Weights of a small GPT-style language model, trained from scratch on English Wikipedia.
Size: width 320, MLP 832 ReGLU.
Architecture: RMSNorm before each block, normalized queries and keys.
Training: a variant of Adam for these matrices, 861M tokens, 3283 steps.
Each number is 128 + 32 x the weight over the matrix's rms, rounded and kept within 0 to 255. Layers, rows and columns count from 0. Numbers have three digits each.

# layer 6 attention query, 320x320, rms 0.0404, rows 47-60,110-124,174-188,238-252,302-316, columns 0-159
140129122126166183183095191155133168146207033140168116129158136111132184090193146134110170091173110148108230114096051175158141158122148133105035109098202121113196132156246054181083123167214183204157147015059124115147120143149247177099146145073111071153126159107102145194123241204128134129149189170112134194115145076111161153120139157116059035177158155098170112117142101121185141045161033077115115136182170179135159178177131230145058088035112201128087113147166129097065129171090039
066162120141101107151142095087090143124093155126130095188157132138158113113134125127137131144155166149171165109093131159151137119139117126141139107113162164101099147107139116116184169123113141113125136087097108105111215086116161102137094155088133137056169121108150124166152139128105134067086075121090075106131121178218109138142190131143096130157043104143095117135095110191084162124105167123113143158194138176077130128171190107116106132167104124157149160135097071110157192091093168
154074090131116122102072126106148086122115122094151089137086162164137095108129112110163081105105185172108065143136133105138151107141157118156137146073126139108132127058161092133157069131167137132135136125091132091149130104113148123152147095097166080112155060105160134075093132107077097165066111161137087112123154197105139176106062173126143134092112148128170158121115135147136146086123151158118091106172116107129136137097138112108136115112178097138087136146160168151115120085110164
146142181146071023034185042084187122063036255080041097187170168124119113228024163093159107098087111067176081189157139110105146125091139116118119179141096177163056062113096042119151109125177072065079127214124186108180112070079020091122127127063145133140142057057178101097179104155118090201090116072187111049138118166139078110152132072104057201070092141141114128147146126109128127139068213192174114182165091124085107153108104017080123187176096074143165150087166188152231117071118170
103142113116136197110221063098101081145088135166123120061208160144143128183089157146153143073051121171188099220198148082066136082140213165150107142128069086152062086151157103047148140081176114025066094168147128169135160109121154145181121133120172171101164130141170104088169104111120096171064126095118178058185112098151039119179146106101083088097136067171081179095118107074114179123119156113140180162120161099080182190178117073118114168157022122143185180153164138112166108108108160
130140107122108103152168109198111169093135100102132154083116133071172160109145184085161126118069152193069204112107150206124153154125158019106098134180180124125156212116195164176138104140127076155140135138097104146127105090136108171141130166098125123126182121148166161085176122077144119188056149195132084141157170218131094130150166096152151104136177098075131011075135122132141121141152097124091120099118110149109111078110152127104167054080126113139052104114126073085093114116100073
123124136118113138113050143102111163161175159126120092095062086145106193113163081097129129091138158116077089112136125109191123093171129151154115132074221151181154161147088100190109060075143177255220194143078182059107124209173210161089158117090168050129090134066109165113111172115101146106185175190144080115145113130180147114072176168154142140142078075100225184117177107195147127098106146165151145139218127135219151203126169162108107146151132148119140075158140205147060068124156143
139117072153109112078132117119141066105080188060129190122174124120167116195121137033191064096097165105126138235145143148151161099119185127221078131099074114105045152082102158047213184124132122095116082130151188046174132095128149099135076175153143117156150135089167147110149121077117071219080219111101129116177072097121027100176157105065144169095080118141119095093137140131133168063134161116149136102091157143123097134213106045129135180112073126190174178146164188094162126085155146
109124140149174115155164121143114131075163066161118140147140132075105105089158117112077139114166174125146045142112203176168103115147054097104114080134094112105073106146115168082124211132069158140150148122143140124076116157203114147088108118085166132136109145117123207099131154131167097150153078122092107160167167037067133100122095052127139051143080130180065164115134083149167098165185129155092166121195115150058127134118140131154101144180152200117116166132071068154081084100235184
217077109094098126159106145081154153122160153114133112074082102146084114071138144127140168088146161171053135092064139126135136150172179186130166102162172086150231185171119118134142076120173213203135143127069120136147131198124102087077194193104059091110114090125079122141108125194084167114147115124145127135179106155092156137076097161156115171144130185107149114152083110216130111119110135078157143125109141153148152169086060189169160184077152101128165078162150149107064071136073130
175085148133148163153135090172133140103069098116147201134156166104114088162073159110123144132122164113094196147083172154068170178058183121122103079139168132118069190162176075126150187150166087119120137110076123125132078181109092168131124147205105145099144116159111083179097175165090132160106114190134069118132142123113138134144142039130149109102169152081060161117119176123191133175129115137133140126147133227147079140170120120179086119088124170190081098125139106091136161101090071
088096154149125137083140154107102103159076101146104171164136080126166136117129128153100128141132098063208126128167157135063154082080105168170156132046090108141088103105095118101177193108092096113078114110191146170127080091139117129113108149118163142149144145109146152140129159172148077161114120125104133144161137058125126132168135092064097094088118144148063131168151180189099074158156109161137135110184084182123124122190165085150112129136119098157174181197177137087169141079184158
169076108133149190160137162128108135147185080093172112114068117107158149132203156096109120171162022137135093056164123128119127121116116115102150094098189124134127135094145144164136149085107140213095188107106088144165119178076203175037120117115135105136059147066084158104087150098113164015111100173139111121125128117152207130104087185114111145151083074136148168163105106222090091156141099093146177119092151110191110119143137250143056116123179149092098108139102107092138167131074154
150138106168188164124171087160107121135114106120145142163109151118153132129082130102136091141169159146125102150186121194193150150055095061156186097126080102138005189126087191095126166097129106115104131095207025129171087103184071107102093152139144125142124194159166160124058081112184137162126089122104185204142085086121120100109145106105164131143085190144086160168106189146161076171179096161035106159158133162102142046118164146138077188210090163143086177124070106084168167131167141
092171112112188154129151077159081147120165101146128181118095143095117125072189138106129155133129114131111157120107120099074169167139156113157169050111092084160109151105176133164139140171149168154137153117154116093211124100157212179072126124197140109109115177150096142131069149071136153131163154151108151182131122152145140132115124152180125090179131126102131135072135085108163095130155082090121109160107141097109079161146131119168094130101112143121127130153110115082132200162160096
106146126100081149192148156172090134165162117165133137104099116126102140176163142153130178131124147127110198161135134112135144149143171154172092137105161127159151129123179102130159147162117114160163124119131100104091110160166185192161164130156161084181163151168113149140143147147150137162118107177132150133166102130172174162166138134203058101169164112087143151081166084140122086143143178095149114185168151099182076175160139172143097106099167157132102120161158127081125184120147090
109113156107100103076150102094134114142110120148116153161161139100144136136118114158145100139111075152161110129145145148139141139123096090138181116163129140139099149104132126155131116130112080152147088124106129120176086124141164122132133129105135120080145153144158117143113126147110114131137114145148141165105166113157110136101180090139141098118120147124128129114122124117118113104167137147157152102117129122135116089122120095092150107137092101145101111146120157118148126081155101
149099171170074096157154130109138113078163133139141099126134112185174103183069179161146166078100161108147111151192153142118116091106117151106142139107140111105107127131098083137176104080109124141168103128075173114106121170091113074128154055115164119133108063120162106082150151128052061141122115101105151081134147125158162115156148159111072136068133136187158120156106179112138163070094136141174151114240111141126153120181127150103189090128092037120157156144190174135119124135126107
181082126128128143065157116109174102089070153089088084092178149131093165187108125105127084162132120103076129183123026146171128091083112091113193202160092155074073113180112106134055045064175128097094111160092175141117093083078116090151115091104084107125160074082157093107184060142095101123107116096097103080057154146158115173121134115075135163088099149198184193158138106110128160114110177146147129105076125121094135127066092056064194133145130073086166131097109093150157082077115178
101106049132185149144143121153095170178146127109100124114117099113138183109125137089100118174129069166113133106143118146087155158171124127128120118145139129136159129150159110128155155158151156128148121121171137140146161118141133132147136153154092134127103139154125169150115086104166151120153141136119092109171111158138146113176113099117145094104133106086142130091069118094124112115122123111111114111079136095125128156176122172134165135170082166174094132096106094168155122178146157
166080202117137142090112126114165126089115124122109122116137077127092137164087146110126102142127091150151135096133136111135115105144109126076144117112172121115133177103132121119145091122186148156111104145105116143142104117131104108106126084162136096112158117141165096165096186119130161125121124151130111104092118147149157140131159096102142118108176141173172152118087169133109159077114146111133115133149135129107132131127106137119144137149122143126123098111128156136154159160089114
119111142111129124161174135118126131172104150088081162181124120127149147141107145105092111179154118129104126133162161159129119085186119130113130131127146113126163109109135114150175081121162104170120145121065132141102153061157115122130120156109125114143101152107136131099168136140181167157094144150161113152131146115118133081122128099107133147131125153141100158108133115138134124127139123135150111110141121106129106100106130116121183102129100141120128147153147151128117139161104116
106146169134128121130157133101159140102139144132085079114134089145119134159097146118127148130109096106102123174139148119058161114147111154148130117078142136173113148135125072123162101193144150158179131112118140157137140090120152138127127097118085112091130118127138098133145145104118132166117169125092113093107178142187169130155136139104103131135125157202130155106095136107135128066075169089119161116160170122108094111143133101131162130088098135147150166114130093175094136156140113
121127107114158163093120104152154162119116096108117147129134150133082158115177099137145123092164083147103148172133154145048150133079119141121150085155071129115183132131132134119180148111124126097075156128154112153128111128124119145120104143171102104155085110139139157145157117134170116150136211137104099184142132131090096152122074149058160097135111100186051099114126108132115148110151130181110107099138130117118160102081102119131167126157130156182108132120134091156087110099129151
140134138118101138168095111109137086173156139110139148093098095162132079141142148142174189055117145172151139117120139104172079139138152168127132125137147109088141145129144074126183122113126117133144123153119142134118158182098158119146141112090156024124158136106136109134131139107127092160114093134133124100131129146123132114147161171117076123117135123085119105134135167182126138077094114092156161115150102150128139138129125150134124076123085077065131141160114131122144082147120132
134111153117157105123128140093143126070115124145128184090139143081065141144129111138175139127153168134136181216077124132152186148110189140150148134129141165067079156173122161114108118135150145101117131150124159145101175210132121127157118096169094101153154147176087111138096124122140095112125159147108129103134100140121096125142139094131138159103180159083095126136142104124163159115123150067113122088109150144104102164140135183147098189118098073119125117088134136132102144088117150
107113125177114094136162131118092139126109146104091126110145139119102146112134115107124119142061094118144119163129113120095119131118123133146158128112125136154119171090127119099110124120106126087115147142203137187143104107103168156123178165128119144129134142086146115100149136157121130099143116083129134130109162133168111160165128121161169080094121167128124167092166123123136097126114142137103174109111105112123114100173110119114139150150120114131161139126107122116119119127138125
129184155097153095094124138117134140119152143127158152122136164110073146129128151082134078097175165129099094103127109099109110129101116156150174136126113133140108135129175120149148096127129108159140162116140107144161134117136136105110112102143157139093103116130125117122136148085144127136124123127150103146134097131086103144115119110088143118120108074106140145118141115083128141144125103156152135091149119076101115077150119132132042115174142123162121148105079128165151166114094111
114129137145159123123149146117140149042079127116140165158109167123071132130142105069150097145176132141090123158164108121114119131092119143122153081124175142133100146111157152124170146125114143138082134102166129160126112095173105078096084071170118180130069109115096132107108125101151151114124137151072114174106079079064127151160136077146152113141124101119112145153099190107163147150141120154097157089128137114106074102110154127181095147136155144123107123119110135101129145141088131
130140087136160188139132162172098121122169065224141204133124097118128101057164107088052164135162051187149097132149181172124096132135059183090159089136119132122204134117175132124116184109148150122124173081122102172122136131175210147076134189115132179128130207142144096173107178084135139130162153127080153168157105105139144040189156094176143052183149082108144114045110151157153147157154119113124148165140157112221129107153136149158109146064121130119069112168118116067148147127101146
154153087075133124178146184147133163194183078232087119129169132098115112131175107116135135135149103196189163072125127097111138121182157162086169156151119110088189112103166110092129124146135099173106137092168122172111201184170226140143115097108023146156148139122121120166144113053114123113187152178138139155158101097105163130166101147180150133174140081120128080063141099188171146184146117094167129176157170094187195140151105145122082157064108160131143112119093111140096170137108117
128115138168101126154168126117123152124113175156088103128141076136190124123093192145105197120119150159149093148165160163134104127128101133127124107155140131146121136147117107182126112169099124127104077171126166137133078133128128121117148125130162157128134139125158080159135166135134166140045065176158113115142198118134102091106087099174061211111111112147114112089083138118140151117138158117173116108144111087150080106152149102109110080145122136183133163138117099140074120123176114
144125156109119057114096108044182113124109151061154102101155143138104096156129107132172104106080141081084107147127099094130172091139196109117116112143123151153135085158057082103130067077147130148144131139081170082175140129137084106130163127091032077115156103058147130109196115178077095156094148116091094091141118147145122151083111202129114123076143115157152181164140111119110122071066161128149104108139129170097159142126083101104142160166160096128158190075169164123125084087083134
095134161146086101064096110102178163112059199049042058179152077155174141098017210111168103079128139131124066174172063156132065126102085126100127158109110151155087115166086032135149080114123120108112055132135209129129084085085043076190146108084131132146199081024182139126185077192077100162019013117119105061082237128171061091082124135103046183057117171205152105198091162127139149106117239147158114037144080129107089170115143109102175138153126073123204196117136144123127090090115195
044121145135145175175164153119067110125121108149105183091102084114119140149128169142123150131164083191171074157142141150144125113127101162160191129110090093152076146117118084084150098132094079098167077125209162136210113132108214174114149233122173142142129123169138170116132126198156128126116116115145208167144124103129148000190174106180070110163129093135147129138094126179107102131094154077179177170166119118078153180124133093169117143098074141157088147152162163102095099163108078
078082121118072125107149119117170151094078115097115159116099101083145188140087146168151126117137126173136120122155071132133172100112054078150128074072087148140089148142174129153114173172123146115145152156149114157145125076144070154174109137145110212106169119110135094066100083121172152074143190163138091136148154169137150140109127084149127122118161141131122146155127122114173187128073089156079172189114090152143122094111122135072104096117141116118104191114111067094158150123109133
150093103156111075076056095108179116149110133025185122150115150116127103112166164113150117111114128072055109103093073060105116168202195147175086092124155144183115117118134127139138087132115126168127143099101138089154124107146094128121160042149087133125119078104153216154106166111143162125117112107146094148145115105101172149093089194165171122127181153085182105103150112086128120103109108173100129092168174118094156125161098159153118130094165131143151131158188143152108132122100044
101133144114119118100175130171160145139087112134123180108124121103111176164103137140129098155106098112097132126126093106108063113148184104188149146143102152151113131134140147090138136114071102134131128107168177143117115094107107156157106123143111164171172129086119158120195088184171121126133112154077120121160139119201113138150167134153147151148144208189179158125143166124118123165123128119130196117149161135116143188102084109145150137089078141141173159119126091100141162139122133
114163143127140147157165155085081069153176125107140123091184161111098104105202093146095136140118070093110108107121110113125199146134112165061146112153074143120120163134152159132078124088117116118150138083134149158119181113104145095114142116112107104052087144150147148138134173106127113161197170107115137168108119100149146131124140099073171116194118145152100149164107091178125091145109155133143141135140136135111150095151106124135141132138121187095155121162097115157119117121137157
179110133114125115092124097103194125148139154090141099140093105055122152111151086130190161149113095095109160095083157099165160103137181170099144126142137151117123101133150114131165075111112137202150197135080183127121167153095144111115193161065128050131076157139120151107170144139124145120168147102131119121135102148162196106087160185084169091125158112119158114080148131172117111121125128142119146131099160112119173135142088164084188130201099078061164097110112160157087078140122116
095177164077127134137156124105130161188079094132090134121132125102124139174097154130162074062134095127194147127124135182139126143074117123110109166095114146154132173133155149127048137127211088106087121132111141163132118149082136057143060097184141139056179118128167127098149066132111131154075119161129126129086125132104135141137142095193102098107103201078073096111152130123128134178116137117174106162123115158072131099150161141119120121100117153148116105121099075102145095114149122
069101159161090155139131124133123119135099116096064186162112104153157149083091140100097124109083109090180111134167178213137066159101070127138148091145141093167137145139132069175140148144113137083111105156145145159047089079114090105136098154120207143165177135129142154128188146150124120108057092071120140087130191083174146078140161110153077161122108128145125094154114238078130115152119075153124115145176140093135051099121142161104124125135079149118110135131124098093156160159146123
205106145078131103093075129159160127195112139085171112101117179131141125139169104107123163137129132089088147106087125131126160164193160075134074083131121121131139118095100179130130137118077128130102146083114078105194122151136108194133097124138163110154123112122137098073082147056117163145161176124084127145135099159120151149150116103102130111158226123146187135122110110074144155102155112132140150138020148125144142156133106183197152118116147110132129130150072140164134121113107178
101148171079189196150185134175173079145134110178121139148110171094162163162186065123140127144133110106116095147159133138136134117135084056136136138151158151102028134138138218078104125108086107113098141152129073167103116104146128142144100105167175133144158123093128182135062131079183189154145143140123142151111108140140171135143156117118165130160089125117131156136119138094127166131121094102136165114141072127140140142111122126096088151113134152135097137132051083138168124155203141
135194096119126124116142176127117137152175075166166157114139099140089109073155105156139126113177105143171152100112142149120133143161121171167172055099136097105105156115136117115092161148157171136100178098107081135136148084178151128101119156165104184093110175152093103136135168159202162110140152116104166176120100132106111048086131088174150101164137065109082104061111139155149125176168146106152149138092178128176136092135096179153092139090094170136071160107120115124133131160158130
107127123147137170157150175147117128153180085164108097143142099125095181125127113108153121119138132141186190115132145154078161141173158084138167155166156149104164137187152125127134119134146162175136198114131119125113176114110144087123130100152125080142154146112125204182162113129145146140138140086123135160186168104140144151144127197180128102168122131118097122112180180179195122143173088078153149149146158127180089149164126155160110115106090140143123111167113117091135189140098124
121129121129118124119174157106115146149162154158140182128163134131140094151143156171091155117115107177176091127128100099172137137130143156164159118101075095135074067152148095223201165177146141172133096158190184091181068137074176102139194123111132119114166123158127051123151147142138165137072129178136115119106114074088127130082137119149113192107128104132132105142128129153134114122163123111120118116126145111159083082153087092086121120136134090139121139121136215131115162134151147
137132163107125074109134088114146117117136158044134146145115151130170134146082161120147146131061193123131102193176139143100161092140089059129093161119131153155113127080073126138102136091102104090113129164059130166080177153138098173144178116090143119121110083075207126100162085080017055123110089091094118084176214140125065174176135200102090108108117161151140154181135090117128146085104125157169168112148084166080133155123094096105115120177106071102152180080164119125178138114125137
154068170149102134113104147134127108110093184097139093115137167125163110167076208130138126162055102139135019192111117079154124078121096131124140180125121190117092076103089042172127122103106139135180065146101227066130123194107140126174152118126140128118153090142186068099165101147120096135063097067123030024098173168183085172079110111054132159113112093213123095194077109113047154106116192182164145079088077145075115098094124094114178100177165075109146129130147183145118090084109145
119060140139159122130131133125103089121121088125095172097128093152131115156142112143194102161161105173093119116094161141150141113109139171250164165143096068159107156120099090106153086167031085108098022103166102108182145178178162174084217193140116125201084139111143149100069135176047100168146131165157200162149121088132143058168166108165112117137174162138158151122087091137111153085124126104134156105056146115120124144075123133164096156162086103171142108109120122127118140171139158
146132169154133060073108040100173143127110116122138123082116145111098193177108153128156120149138195172129149151132097124096168086147141119112201096157152094102098160177152114154172161166144156134120146129161114135131168092118086142125114139214171160125124047099113082112088130150144137137182136136117132104131114127089089164132084108160094081120146162183103119169091189149211141176145092131099181156143090170182106098116104131136151126145134137121110167097103182087162139124080105
088104084135145135158073128120078089147126150105120125131075144144156111148128098144106151146147101155145099109122105062124117120187118116144121142101094150095162096028161166156055150153164091162163143175094163131199117060181153183171110142110092116133064192119141139089137168137105130132107175089098110181186098110089104101095132135169141084137175077074113150086092076110110127150077087126156124083057165153154122127154112146167124123032142173149127125173161072190109150097122112
115025123138113145106106081160148115107146147183123138133090143123130104177074118129181159182085161159119038109138148090156075093179092194151101177097119150115094119114103104134107151074045111153149141127117164105108142135195118193121197102108106144122108069093166124097145105126143059116168101118125132094148168162164066132113135164112148117112165195200162105098092122116106128052083183149078181103141109151192130122088109156151134136164097141100145183120154125163142124123185187
092029151126091082071136182069114176125128121174099152163167156120145140140103111123153116120091099150125081146105122046115129108129120128140117132087023150124096122120125090071155119130086116108118087119204095124126121133117123176156153078137149128115136116087169066134135151118183105128139146140155132138104141106169115134130105098065103133102174179176116060121125069105115104093137161133114140160152119073117116101177140158084153067181092132121164133205136111146117140103140132
140171140123119134166140126175104091153143148118114133158081139112123158128126108133117127132156103100140153113116142126122087105113130102102086112165120158095149160118165125174110120127157139173124162131090081137114146089145116153082149145126101091122119184120138201120155140122145146121128191134102083157169114154110146133128155150143178095121180161125156120135166204147134125175115101100150167136150143145122131164153114160101127125114101083091172168121120107147118138100143137
136111137112102110145165166115148106080159157175147115119150155124130106125119189139171148082111135180159126114092129122147133092147154165076115075158130110161115092134134158118166166125115142144106127096135157070132145156110108126142130137160153145105142128108136068152117106079118134197138122105137130074166085126093118162113115110152061122124109173113100061099147118147113139099134134125105118127119112151098117135120128126076111119151120160138109070153109130096089075124115182
126081147163095135143087169145139162117161164125106133161113127162131101081145151161117154132070108163141107130149137111167126149128101127133113133132159136154095073068162048157144176127110128165182127084171114104084101112173138123133158152116116078115134101118137087137152130175162115103120082125148158079158111117190124141107099105153103129156100095122156168137108166104098084112119152158121144119123164117135112131156173134080136107200121144080045149090126208135101116152126138
147146138127143153128107158123117097140051145061147099116111124169072106087152067102136083116160146067103129091068094160159143149117135135096101126121138144123141109116131169133120124137168135103177173103099136150166129128116157130099105165146134137109102135143123102112066169133127111131119134164082123153095109160135128092100115088136135074142126099135189126084080171135130142116153102129132150112126100127129129075153118126142158095122124147182105145144123126135155091091084138
140103108118147150140130137123159156125136117157149167139087157106079121138111148124181111163062169081131068098126102176143187149112095073115181076113118092095076171133121151108114118156163139135098105108121093149046116146078099119140073141170165145153108055135113123184067103180193110104127113144165150138122212115114130210123142128130198139167057185071112104130121123115135151064100035135075117181203106147076137128157095143063137135140156159174070160163105112078146113131090079
143149106115138080154143149117080143129191121168162173134111112125145126101168122121141154109075113117163134104094133128089110169123152154131146076049070114148132129151145155139097154146110148163123144127157092094182089113145186126125109117178168128128148160120123093120102190117166130109134137090144136162144124121095097101136144153128152097168181107124148120075127074101102114109140093126152136119119139096131131141140150156144126113103091132128133137166087110161122125174154111
118148127091138155149130153147089177178159058198116141136126096148108159129157148092106128137199137137139154117146128120103144176134185134136102101127147121146157143121142177161119111155134118128119165100129093106098090211144164147117144099131168140175195125123063184114151119142117144139116144163107140162101108113140163138148139123173089098189145150121101109100137132133148124119201112129126121184105138116169107135117149141209092138060129151160145155141135118114085180143176119
134102126103105109074125123131133156138133131146175144136147126127124111171114106122154131138093113147154106133138160124149139103109108140121130099097140132121071143146130128129150113120110101130145151131155113143163074154131129117153089179133126121103101150148147083132092160190148129096121128149151130143091106086124125140097130132137162123108128155123156119116149140149119139132100117117138164128130159130135114114091153106098145106134131107129076120165143179139141159129131078
150107157131115119144148121112115080087110147122118123127149146154121082168101182161144167084125149119154111159182162116132124102110160131117159138131149133116106125130079096142168076083116113106133105161112137105109162181108129109127145120121121154132083100087138155118157104067055094152092132111089160108118120133128111107137121148145068166098125166138156124149132202144177129095119108157114110118201119138141112099129075072128158151159128112147160187121186137101132142124090115
185109116143146105098135093105202117146064159088126132105135163136057135152115119087101098161104103109126125193107063125174109102146118114121158140196131203078062116086107107162061057120128143135139108144111169161069119127107129123191146108105115118084098113110140112144128069120139119083118091134120064113065161166109117207059061106094154188133144089123172126211121182064082182131172192123136105116073141163095081162047090121073149177177161075102134101067128148148146089045109168
115125079107154100150127098177099168153139141118149155162097125123095196122113127078124124163110080175098111076080150161118111159148139112140109154154107118126150155142174092126122160149126163156158105144159152132160136116130152147099093144172135111136103127141122115181121102147126162101157116095136103153170128110096149116154086122160134101118172079096120102108073142137102107114106128113114142141082143122148162146112135149125113155144123116166129091111061080145155093149108141
120105167151131119094077120114184113108144140095145117114115102114134134174113180122168102109159119141114088122123104104071129107129150101092134126108180124125109171154165157147163138126168155173082117139144125161149144144120097118113090120129100121086123136115128072125079159115122122151120163123106104109102117126122128115118099130132103144129151131160135132122089114178119167113133096138128127126124112151170137167112121183103121086136167142102147140108140108101135144116129129
090107116097093127139143132124107135132114115073077145157099134117197155157110144157108156147132162163092098116179136163149137109140125128142144143099126119096141135106136177124144091158150107138137154069090162146151132065115113163148158152111176115151107156126166148135168154119147107175107116089148156127156156110110130103120153092107102126171112121146103126141160106153167069128109173108155158117171166155163100137159118143146155107079094153144150137179152137155098145136157127
118142122101131099108124088114174108116161137153142146104109183160129161166099115115159130124102135101053126134113130096107121124168194170103130121113127135108130096093119174119098150144092111171185111092136145134120149132139123151117102100122095141089134128079100083105121086132087144114140163112107111114104143134106118173175118109142120142180141155140112126109141136129118159084112116084137168116149132148128156140124105096146158176095075094115136134103083108183121114118090121
102111118092143160115108137129120157101088093124121134118170152113122152123132151119159157139165093123129140107167100112104108156112132125128128098183101140139152135130123125117109118111139155131129073116160099144155133090090130126138118137109120093130145133145139177108184143149162117171172165142140140164122131092132128121121141142117143103132139113153069108137119120124150104131111123133138142148160143114114114116108148150141145140103086156148143153129161117121130109133118158
149119151157126186128125079126104082140152154106115130118093144127093098159141116155146174084148113139144135105142148124126098133155149168110157134182170127090124146127144088102161109115121128130129143101102114164085165161088163162123179129147120080125142122107163188143155127091155141159148122154137130107099102120138146115132161128138156119112119173136153128101150222130144121128098134129143172132169130118115108096163126112140145121148076118114164103122124128143133131135152136
123109144085103173115108131086125155125138091170093177082137098104129136126105171123157132153139119154118161110103100157151161144109127113165127150175122141125115138143113160116119158159126155148131127111139094114082181189126120096141106121132107114117149119136122123131098111120115152149158136161117121130121117097064149159125122109178115137162158161065083089151182170129176161112129120105132140103143158150103057141148187129133108152086102087111105099089097129110143107148140107
125124124122138098144165118110126201102134106085116183122143156123051145127137112082121142091108103113093114091128121134132127126130115151130076159123133130126129165144086104149116149093092154098162128114141122132092114126150124115167153147129108135130127113093108119129155144182139125112119096102155114140080115112126124155131129118149152131148142137130142125137132158141126125127113099130112130103122137105161099094197124116119140139150102081116126135145129164147108143134139111
163123144155119089121173169082152168113135107129151146094128105144173139125108165131128117128151160168098138096130108129160179117117125172172181151077090094131110115116163128113164122158147124116152141111140122131169129115088155077135117130116117117116142111155148091106110156133109132159101156120154140098089125128137116119125177087114112088116089086118144143108138112148177109088124087166136155147190112104118112095168137165127078082133096126164124128149147145101134132139163147
064100127163111190150197141093134143087113093133120167112128101133153175159146167105140105169123154111129126133182087163142156143080095127170162125111137120133088149130116151109162136131126137106109121145148129136109119111073119112103090129109153099115121109148142167101145131166178130161124075146132143137136098072133159136171176159159140113139101138173114165110101144143150091139094109091132149146095104124055092145099148112125122163139117141135082131134125180099118137169122096
# layer 6 attention key, 64x320, rms 0.0373, rows 46-59, columns 0-159
109165089135178151163113158117135081131111085098156155119124129108112137108155091126126105160172121203118103079114141170128128082144157100162138164126108170137097167098147182102139197155156107157099153086135115179128105134128141120123095172147117104167111136147088105119089143159101131127109119131132110171123122131091139154141132120078180143150116155065132148099120117129129139123180094104124143145080157128152134117170189113147114064125146166128128102099122147154121117143122164
118141136099158128159146126147089175139142104115097157126117093116140168132155124100138150151156134125124164087106111164122128150163142097137119130126138150128145154178188162091146147120135124140130133108088120137125153135102093128121111119129119113153074166164107072156132180115179127098115139129125153115151156159123155104165133156127133095107118090112111117138124152117152095144139092083089119129139160093119065139141149179089136121121110138143133053135074136061125127149091065
094109127172129147135116131131129176054097123101140150128117115135142201103157083142136142138068085149147166151126164100159137138158127122125103139105114151141086105118099101138140171116065122078090126035176105095058151164144127192160177149099117066135140135127138166107167156136108052153096103124119150133132129146167140128137109151074071133169159124152151098141149122115116121126127142145126144138078150139162128097168109079123139133129104124087116153140172085147106092114154118
170133155195057126108149117133123163121135150128125099135109119129129106144083166116141165116149135132170121147125181130134158136134138173097132116058108097173162110200119096101171108155186128141131093166134153114121159163089190140105144182156131151164138110126138143125105112132145143104119162136165126123158071109139158109135119124141146165099121124118069088130118152104101116089144137165159104154153123141147086131172106193167121134150104124132144148151120161125129129148133139
200090173127125113066142097136167103129135169121080116103118139152163092176066158149135137099089123124137098186116128138185174151099142128152090122132123152195061117141064096091144119118100118071153061132124121064143135134085089178152146127121164103121153094122157136097098114135115087137117136116153164096131140117161112109134131140142140132096132128119164134162088139105131152129134128146144102128104049120111128113193089144127154151131121103114156141136185168126126145125144147
076146147077158132080118172087135158160148109188084154104163129121171079101137120092112113107142132119140140126127116123106114103125132137137170145146108164115133142095073189108117117100146140142085129124131083142109110099184189081136102132132107129136162149123105106184167146108138156111066146154115121161108142173170134156135108128065127130132141165139114155092150118165130126180150145107135100098158117119151095085125164038135115102151122139147134104113131094089140137137083093
155124103113114163189176149174145098080130123086142105119106125075157123146141160120068110126105188079143121120179126128123158143122145079133087146138133158108193154162188105156130155136090093120152149103072158093091051128178115137168134181148155148183135127139150160080153100141161137081062122118101102132148127146075166090146112163139161163181100061092164175100103146111120123116126148126122134156166143065154149166155158154122123125105136132114140129112127130104095096154183071
182148166154098105113140098122175147067134108169145121153192123167161156119119165096144145060124103159127190128043077133096142128146149183113120121131177101127110118172169077148113098164122115128110149111116164100100138175135112122140102137107067116064143098147112136177102142116125129125091131107148111075149115140140080152120124189122159135087136108131163164126180148109159203136174109135120093129191111112152092128113140143057158147134146113119107080116107138157130141082154148
160154096140112097158102126132090140193132145053136107095162100106181111133171089106105123112162130113159191065095166134065130156134163120088102169187139078169142130147134129122179165143099115100126103137134138147191170115112236131124152156153138096127129156135111108144138094188128115123098105138142145134140076130164153144132100106104108129101151078116144124163096054128110155130175143111155164156137134083163121141183156140140139143124128113190147134123152154060108155116174125
159144138114137115104167086143108117176099113127123088104147171146061161117122103105167136118160159151142169150113115122106182146090131141117138150135124117113136085137060140125120096131126132137156135148120114130138142167112159105131089125189157173102141154135093172115139137111115106122123090154159170082079114168122132139050127129149159084093124138148140117104093171101151127147152069124103094116119095159133141104133109094111111165125119140114123124087087089092150169156149102
114104098126094114149136152116106186157149145159142118094155085138169153125158120092110149162065129103169110161159148166095161158134095128116121139109169079146136082156144149114117125146107117140090141160124162145138152153142129128110159106090137105130108169127067180124108156122101111134128082122198102104101131103114165163140102124098106087143117081102095100098119089152100127154175138120104159118129089100123098082172093107130103151094144142186092105149159168100119125103146119
090112132144121156094168055150116151089132113113084098138057145114094110169130114106114094182171172082104104147168129152104120078067076105118119145132165118091122140117131124071127145057176123096115131121136148070191071155131072123120131092175148165173076093090122113113126126097134142134166128151131149126095105139191090146094125186105133142088128121178120132139131134071158133182104146088129086143169149153119137104113125126158165129220150141139083087105143106152111180128184116
094109108183139147105117141142131121130073153089130155134131096103137127106120030120123121115114096076132144174138158112144149148146173138163160150173086157110059144153075104058133088151087087144158109084125116188180099059099140138094157138069080088136091146157109144131099084145101140085136170118128155152091093124152147124078148139070118144114131129147189091183113101137124170120136115118085161132066105102099123154156084117126129120140123102089185137170143068142166121113165157
134157135109141122147136149149104080143148129135157091166099144125171148107159149157163106121112118161132089171123134121139129110148123083100105151111157155146147156118088127149077143129138102126069138155124109105115122172132095150156130116110122083103171147158115178113164121110115154150149140144125097109140158130084101160175106172111156160157130161176140164156121094153127115162133112123150096107108109131117119190137103144134099179117153116113158100116126128130120142112121136